Each number is 128 + 24 x the weight over its row's rms, rounded and kept within 0 to 255. Layers, rows and columns count from 0. Numbers have three digits each. The size before them is the row's rms in percent of the matrix's.

# layer 6 MLP up, 512x96, rms 0.126, rows 142-175, columns 0-95
101:190135163141147134139139127132112143112132186175134114073110112134144129160136130118131115128148101142115124153105150146070122141113128113124106154152144169116108175114142099117100129149164088121122105086123158109115117139098098148111143184143137147122091116117129133114122063119098137146
092:099130093158149081137150152124168117112139137168171129119119104156149137125160153087143117117112126111103110111170114112154097101133089151111138094155150155126151133132130150125126101123135139103144148192105128164126152144115142137094113143131108145094163084118112115199136131147095127096
079:162135071096152123115099144128098094143162143117149076121118119124126101174173145113129109140140112177108158102146120149140114154098135096117157106106088108132128160151101138118112107142167140135144114182122143107129117145130093114122115134135080135131169081136145096114084111117133151115
109:128123114122144119104111078188062083165120127168125113146082140136150104162129103120127109108144129147142091149119136085159116116127107133114141138108127141102129128103136084128127143164131109153095108123103096126119122155176168126116142129161142179121147126178123087145134141124117094121
105:142151122157127138139153154095137129113133103165138136091109119135114135164157140096150185132117136152120119132153156107102152081083101111167134092097149101157110143118143137126135120157171095169152160164158128148167149092128127144130113120099119144154135112130150130129145130198104159145
089:160105143091110129121129111149158134122145139120137160131166153101138131148112142186128126095099104082112171135109138136107113136099077121170091126149133145121134141153076137117143103111130111108199091132178155143155120165155100136129106099108124164144156124107131119131147138095116148127
094:140141144127106162118120146112114147149165130123139117108139119146181101150099151100159142105121081166120128110094128146093110093090110132128120171160161104112098155126102106157088088127113085143143098167141096198135086135166118135126124116153122156109133120109144122133128120114156149134
118:092182112134125154091130167133105119161098117124167105154098128163145168093114144144156088111150096107173137125113078124137115132138112124146152136186152091166102124144139109147122116158108113142161127125109129158133102097109128125131120120127088128119093165108165135128142145152157147091
081:129171136163111126104100208121146077123163108136134110139133116107122120109119153134115140131108108125151147139133137154146075169129136144165119128113125136128126120125130106122090121120159137081095169138138166112170116126112166107099160120130115122113151121166129165143124100106052120141
084:113141160131153127120141097083125140108133150105139174129092138132141147134123163160120108134099157117174128152103119163100105116102132132135133127172111102102147146111138136097129109104140174106156161146178092147117169086150134118118106152137170096129115121075124167116103126171134115164
078:108135208127138164159140150168150139109117174168150152132171155152107124079124121135102123114125151149119153090125141105122092116127111140132123150118120147096104113146115141150175109130162104142139164147151142149150115142124181128085123098106112104148141107110151110097131125134101168111
094:095131137071109099132147144174118171111121152162119118094111108126103113141117119163096136079127149140147105111145104126154136128120118100167150182099166143087110085126141109174112136154139128129130133126151170105145156106129094103120126127099110146099147176139157095130142110166131140134
099:124137083157107133096094109155109116104130088131168101109108101140145144141113085152166116111115153110113076143107120136162134162126129111139133126130128135130111132143082143147116089125141188114128142124104092159146053112146098177145168102139106134135099146099117152123118142152113127118
099:127107135155135099125141098159110150127135129114119169072142076095146138134095117122137097161133109094148122127125164144068115127118124126152118163091136126108123121139131128154154119197146118155102166111119118129114080096144120123111105147110148089179147109134152107160133123142093170121
089:153131144136101090131139072146142103125138145153156095149143155110143121101090083141125116128120110109119092151142172155096140129099100132106093105112135164147094167116145125120100136140137105105138110097101093137095108144146083136137120110130094140104152156124126067101086143111109101164
085:117148129085128107111120118163119191111117159102123075120131079124114154088078101148128085113096098103151145098146128132090095075158143128126097167119160109134132151120107125136155138161141124174134101148131137160138122128096116144091127116099121096130111085139109118149140133132117114124
098:147145159154137113131131061095080074148156123164149135141114124116163113122164100091134170157133148149098110150148115121076157143129112157143126132141124123154137146140143131127187134133164116096149107133120145124123111080129090129124121124107153146117168123141114097161080142132112098143
095:081140153118110102109157142144124119119123137137155105155101097097112102149126144157138133133130129136136108112127130121152109142164125127174134100105159162133150069150139108130156108120117143150136110117146147094108136153165135085087142129093128165066154177122149091144094133163078144155
108:069096109110118131127106155144129148099130153137140127169132124158126129118126119154143157137143097111158161152101099112152155142148081117153111174161134117135127151124134123121102121173098149137110142096133111133150170141167161174183134156085168091106115108159151135137165125127144108115
106:109126153055119110094156113150167147148123120128148139134137111130141131140114127132151206168094132088162144156103122112149077166131112121139150167086134142136148124161110155132138119128115144124122112122114140122122107149159133140134175110088106122145150086140146146131180137137155160149
094:065163102087127123108079127102141125136165103185145154132137133139121182139120134128128121112126131090151144143160157160127149109142134147145142131128105120160109121096115135070088118127097128171135161096108145117113150118164120156096128095118147157115124120151139088161113147100148138099
104:120130144130119124133131114107117125119115150102116148139140106163099138111113100180126121075136168131136137150153167119129123135140120142168142172097134044155118148134133120118119115148139139100155170131132140118164127104134096081156105099117127130156167161115152143078143152172132126076
108:132129146140092157067160161134128122178125087156162130121125119093163135137126126147095090142086136109149091117130141129156102113103144150130083106133130148117126077065101144155113143142112149094116111152087161117127109138149140095106132143158107125120105152134138159143157132124140130083
107:113193126122140143101096138144141134145136121142122081122151148139126109104100114132155069131140129086147105091147065128152154097120150120140136143131115092151149121086110142195138099094179094121129094119117105123138122131152164141154137104120126128118137088095147138127120143163117146108
109:103128117080121110109107154127144160166119126100121061146117115086137131141178100143173113150140142110115185140128150119121102115096108148151143118133148122116151124154127163123109140130112112120065119137155075097163123125132126124117146184074118098118115119115151136131096108105128131113
094:114136138085138148111147129133127123126173117102130086146165142151126119155163130123134153111156151161142125158158156139130105127121147149135118153148149177123104090096141078123126140124130092114142174116127119112099184183127107185118158145134159121144139123113120133085142166166114149168
101:178122170118121168137159128117112135134080110120128138157149164138101138190121092191109119130115116101101147102138124117116140148075099120132149076101131127095146136122138172129153112141136080130124134132153099112142127146160114150140136199133126104129107110119111141140128156144111128158
098:094135145123163192130135114147150139142097145112125120128175161094118167085172137194117211133124130113124101136127112113142139139145081140130158125129146124127135144134121139138135117182187109137120127090131138113100115103151121132130116137140110130129144168131155144118139107122116153168
112:150134101167129177123146164122179123131123115128140120166148122136106128122133192169140122140126181141095126095108121186161093152137142133155093109144121104108110145122117130162123120106151160104140130148138164128136129106104158139138111145128161116158119152095130176144120120168074116107
110:152172158111111125105135121141125126136144137102151144175130163108129154141139113179075149132110159160151112153129095161112091119130121089126118125182137116136148132105150121184158114130125135173111102118113131103114089122156106099149131099112102128099115084117168121119112179109161127111
101:145121130116082140123111139158146182121111148139121134159090088146139149129145134125131097153114106139127113184094113206144121105094131125142170132164134130159135135142128112141145124158151115073091160133128113140104115146084128155136104106160122161109139144152118087130132159160130172125
095:133135138150098080108133147123111103120150150165130134128146150168138163181111150145129149138144110141096140142088143139098172111158137170144170129112149146118162133134112123092152122126097109120120172075172136155097118100159131119132167121111110120147114160152153135136152163144105080101
091:085159116152150101118118150148156107133141130133146070114146128095128135116096174113064152145106148109116125141110117124165147146127141101152143087085159137129118149125129142099096078116162133150132097120136167089155126153098145136119151098109154140124134104127103159156122131086081152121
090:151187146145144166135154136121147164112122115080159103112139126137120092157152119091105099116145141113153079100135117159095138123107139098129102096165096120140140128116134137133131072121157137118119158144153082175122143110130111113117143104144138141147140067079132157128119143136100150100
# layer 6 MLP down (transposed), 512x96, rms 0.11, rows 142-175, columns 0-95
097:137140104107121093113105150114113122164193107163119146147174172118127129144126091148107153130093116121124152072091161094127138147113149092120172132111132061130093137123104116084155091103165121105137140152153126144133129125164117120103116143171146145135139118141136113161125133100133134122
100:149147142132142148150154108125135115151123125099124129138157178114086136127083128126119155166092150130122142115136144113139187132141141119145095124130131093136138142133132140099131133119119085178127123107117154113127062138168152114152140155142154128155087150180056158126151100105147128159
079:145169119134110082151095134124129092100097153108120138118101154082078139170119122109127105124124149119051145086151123134172166137110128127109148114141085139127145110139087141112118128104129099167128162146103125103139143120131138127147134119149126129148124141147116189105136098139174156108
104:150101133135149156125114135103170158102104114108137154126142118161093155126165136146126193132127101109124147115154141209102138147132135132155115105148163144111129123141156134121135103142168140128137173105151168063147130129093119141125092143122113095125115131097119167120090125102096141123
108:142126129119162099125119109141117130104147084153167100102134103132101146154133149136195123142115109184126162155131102085113104136155134115183137143113172146129148127105127099152104089151089107143110097153105119087116170143152129141097080127112118122135123147129135131111154152146086144122
094:165168124107120143109039141123158126101117146141123133140126119095113119131147129138131130082110141082122171135191130161133123122123123140113135100163123129150149136152079135132113126121113138122176106122101183124128176174152108123114132096097103173140142119140143126134134167122130144113
097:139170108124129140096104142151138131137195125116148149130147138131170081154123181132180161088104100110129137087125121144131108101127124112159130126134128115124144116128141073163063107125144106138164088120135129116117087158145127134136127114149180117118099118091130129127119128100164142110
114:109149107140129178107115102125137117136106087127116163124125107167133117126127159125113132120143090142166151160143104095167158135118095127128135149168128105134122147155142115134132124132122114120157111117109112177117185087140138143147110090160086078131125164123086172143122115184097106105
087:132132132122150161155100134162156117127130138143111094114154110130106148130117137147093099133143126140146132123121173064120117108095120163073155125083196139131138106160156107131128150120109146159157171101160108094109135110180127133122124135137130126151120150167086146155127106119094113162
085:122140126118162175098128131127133105137139145138109144124151143171110110120181123145132128146145117121100124140143139112161163115136131147141149128125140118125080115135156151123149096189124108155131178157122117133136095169077074141134156103118094140086123149097167065120117161097118144131
084:082180131167136122120087103124167142159102130137095132137160076111120157158148115137102127126123132095070138124127110167118108126139151154101175151115152137100166112143153164106109116134159117161120155114149127118139126138119091143130126154109116130147131105093139078095121142172102137157
094:122131113088129105158063142084179119105143116159149084107117127144115124119148174129155159130154177128134110116109102153173104153140104124095127145151116126125101148152119128147108090121113165135108170135154093078116158151144148117134144137074116124140140143115124140097121155125112129090
103:125155088142145101149117098159107113112088122118089160151086105111168125127121112118121100103123108111108100115124140127187134162179123160137121139133137143143149124138156150113120113141070133168100111116105106112144111119125113158132159160156115187087106164153089143137118164129120148147
100:140152152123108113139104075135140135120120105113078157076109078119128136129094139114113105153165102134132103081125167150092137090122139107175117139107108147126109131099137144109148145158140106128132145109113115158101080115131125136068094138129140083165149079137128120136131121132092137105
092:163115161153155102152145131151148157150169137105059148160139160137088124108128119140121128128091115125138119134103151149157109162129174144109090118109120101121137112151129123129129164121165158103160115143152100130101180100101149146148131131119118089096093159121130166127089134102156123157
086:126129128129124124140150115143104152100103088130126105142097094114151113132104147169150113105124162098112129136116106133127144072164159180120138118145091141105158172134112161132151142109114121134053124131144152149090094124116129140092148122098152101133160129139109171168150108112116072129
098:134125144135137157135177134105154105079114113153130126112113106106156217123113124140111113080121112149158084107108156149161135146140124103128129116137145120117094084125091138117097151095109098124125149110107075143159148114090149140144147102098120093113106158126119100111154141114123137153
094:117128071111151134181096159116145094148162111086132095140152114091108129120082144122186179131152163101147140097098104120112109105141159180114139140108116120137117137134145095134098102161171131129145133116109144098137124141117148131119123099120142126106141161122121098083100111119141152112
104:130109115123131118159158149170152119131126170132071067107106128113118175100092125142132097107120138092140145087126115146137165120131114107115127141130148096147165084104109114110137154108151108118099067109093118158135176126161138140126106162102141102109121148103112126108144099106129094126
104:123165123105111118179155126134169156118145126131092152108088166162126155120109110174099158098113086098142145138096126137130122131124108133152148130132142125122170148136105170098055097131120121151110150126093135144150127103158147068104125129113121154157124111144152119119156129103158161135
096:151151125104121156114119140108143165086147099153130110122117124141155141128135137106129128152135097149107150135140109116084122122135127077115152107172128116147144159111148160103048105142104154103132148116171128165105184131109107106126104120120108113145149137173069143141158130155113092139
103:084120119091131115135111123078152167129130142111092107123125139123138124099123112150143178145133176118170118119141129105136083126157099122154133133101163084112148102113173121135117102116086184094122157154117118110143170153132111103147144113108170149125162131123121114094084136137130105097
104:135127082112151123213108134108089125107120142096121128169141123177109131144116100110137154115164136154111164117154113115078146150168123118104135172123132125147113168190130098089148097140140129138131132132170106130128152120123125182136110130115152125135134117103099093119103130130125141147
112:128172102134133127085158126113117117162125090118145145105131136159141149096146159097098127141098171123123102122140095120137155116135157154073141117114107108149120101104130133133150151103131078133106101126101092158119142106116133122066122123127074113146125119163069086145118133133133169152
109:089131112088129127147116165128094135177116099125092071138107112112112098136170098128154106116133102105119157136106149110097136149124104140116141123125125125128115163097140127115115141108109088128082143120171117124149161118098135098091134129115111151136119118159190131134091075078135126091
094:122116150119134119111147093123151141134157183137085139118096134155156168121109103109118108137104111148110119102158123171114130126156118143116146141159082133098132134116146104077137134129128092082106134113094128171162130093116134108081096145156087147149159168133119090160131101106152096125
097:135135167098120122123085150162146119130124136112143114171074133097114136105132110134125090132118134142149114090145147139136120103136088109160112116117126143095150145113114153147092121155132149137131120126105129139152127184069131137165166097164109190093139139124113145132122113178159076107
099:141156152124094142133149127096141127143144106142120137132113159096134170085156120129082131119104117129125091121137141110160171150112159101081119087159137137117108098161097141138076101154202130161126128107129124139107070143142158123111112096126124132154112107135072143110148130121138130132
110:146127162142120120127083127116134151107150106118217114122136097119137094111182109100111161121154102158134147108128131150122113099140170175147092126135143163122149132127163086125151132137085172120138145171148092120141136113152099137128118124145123100113167148118160117140124111101140159132
107:120170142127106141117144105115103128139132137131166147129112101109120112148091147125073178114114160165127115107115143153144115139155136156152157161145124117137134145130165110139135130142141198187098115099114163108159079141133089110156139116117086143099091147128167100115118154116121159123
099:126168156122114145135124082141130157077070131160118140109168121149079118154112166122165125076128157090113081156119140131137132093123128095101127156088107135125168117121113101088112129154146136143113148099110124138137109103130117116130146128148122170120163127120097129151086144142115130172
098:098165156119125130145129131126152151173124096125076167145118149115162131129135118146136131105115141135109120098105125117128134090126119109101092103122139194133084134210160065157124100173110094123149145128128146094168104114156124106133140104133111119143127113113110123118122112117162139134
093:119108103125115161141137119137129150141137127185102138146159150150147115160157124144142117126129096138147158120121113105101154173116100126054165136110149085125133091162173113058124150142110162109146124154110135157126118123186138114150153139108132133109141098132132114146132107093163139150
098:117181170117118150074126136116124150126139114163170149133155155146123154114143158165145139127097141118131127156145094147056130135128113137196165145122136143152094103145158118146107131134084133140127144105140121115126132134190111128162140151133129132128123152095179125111156139100120136156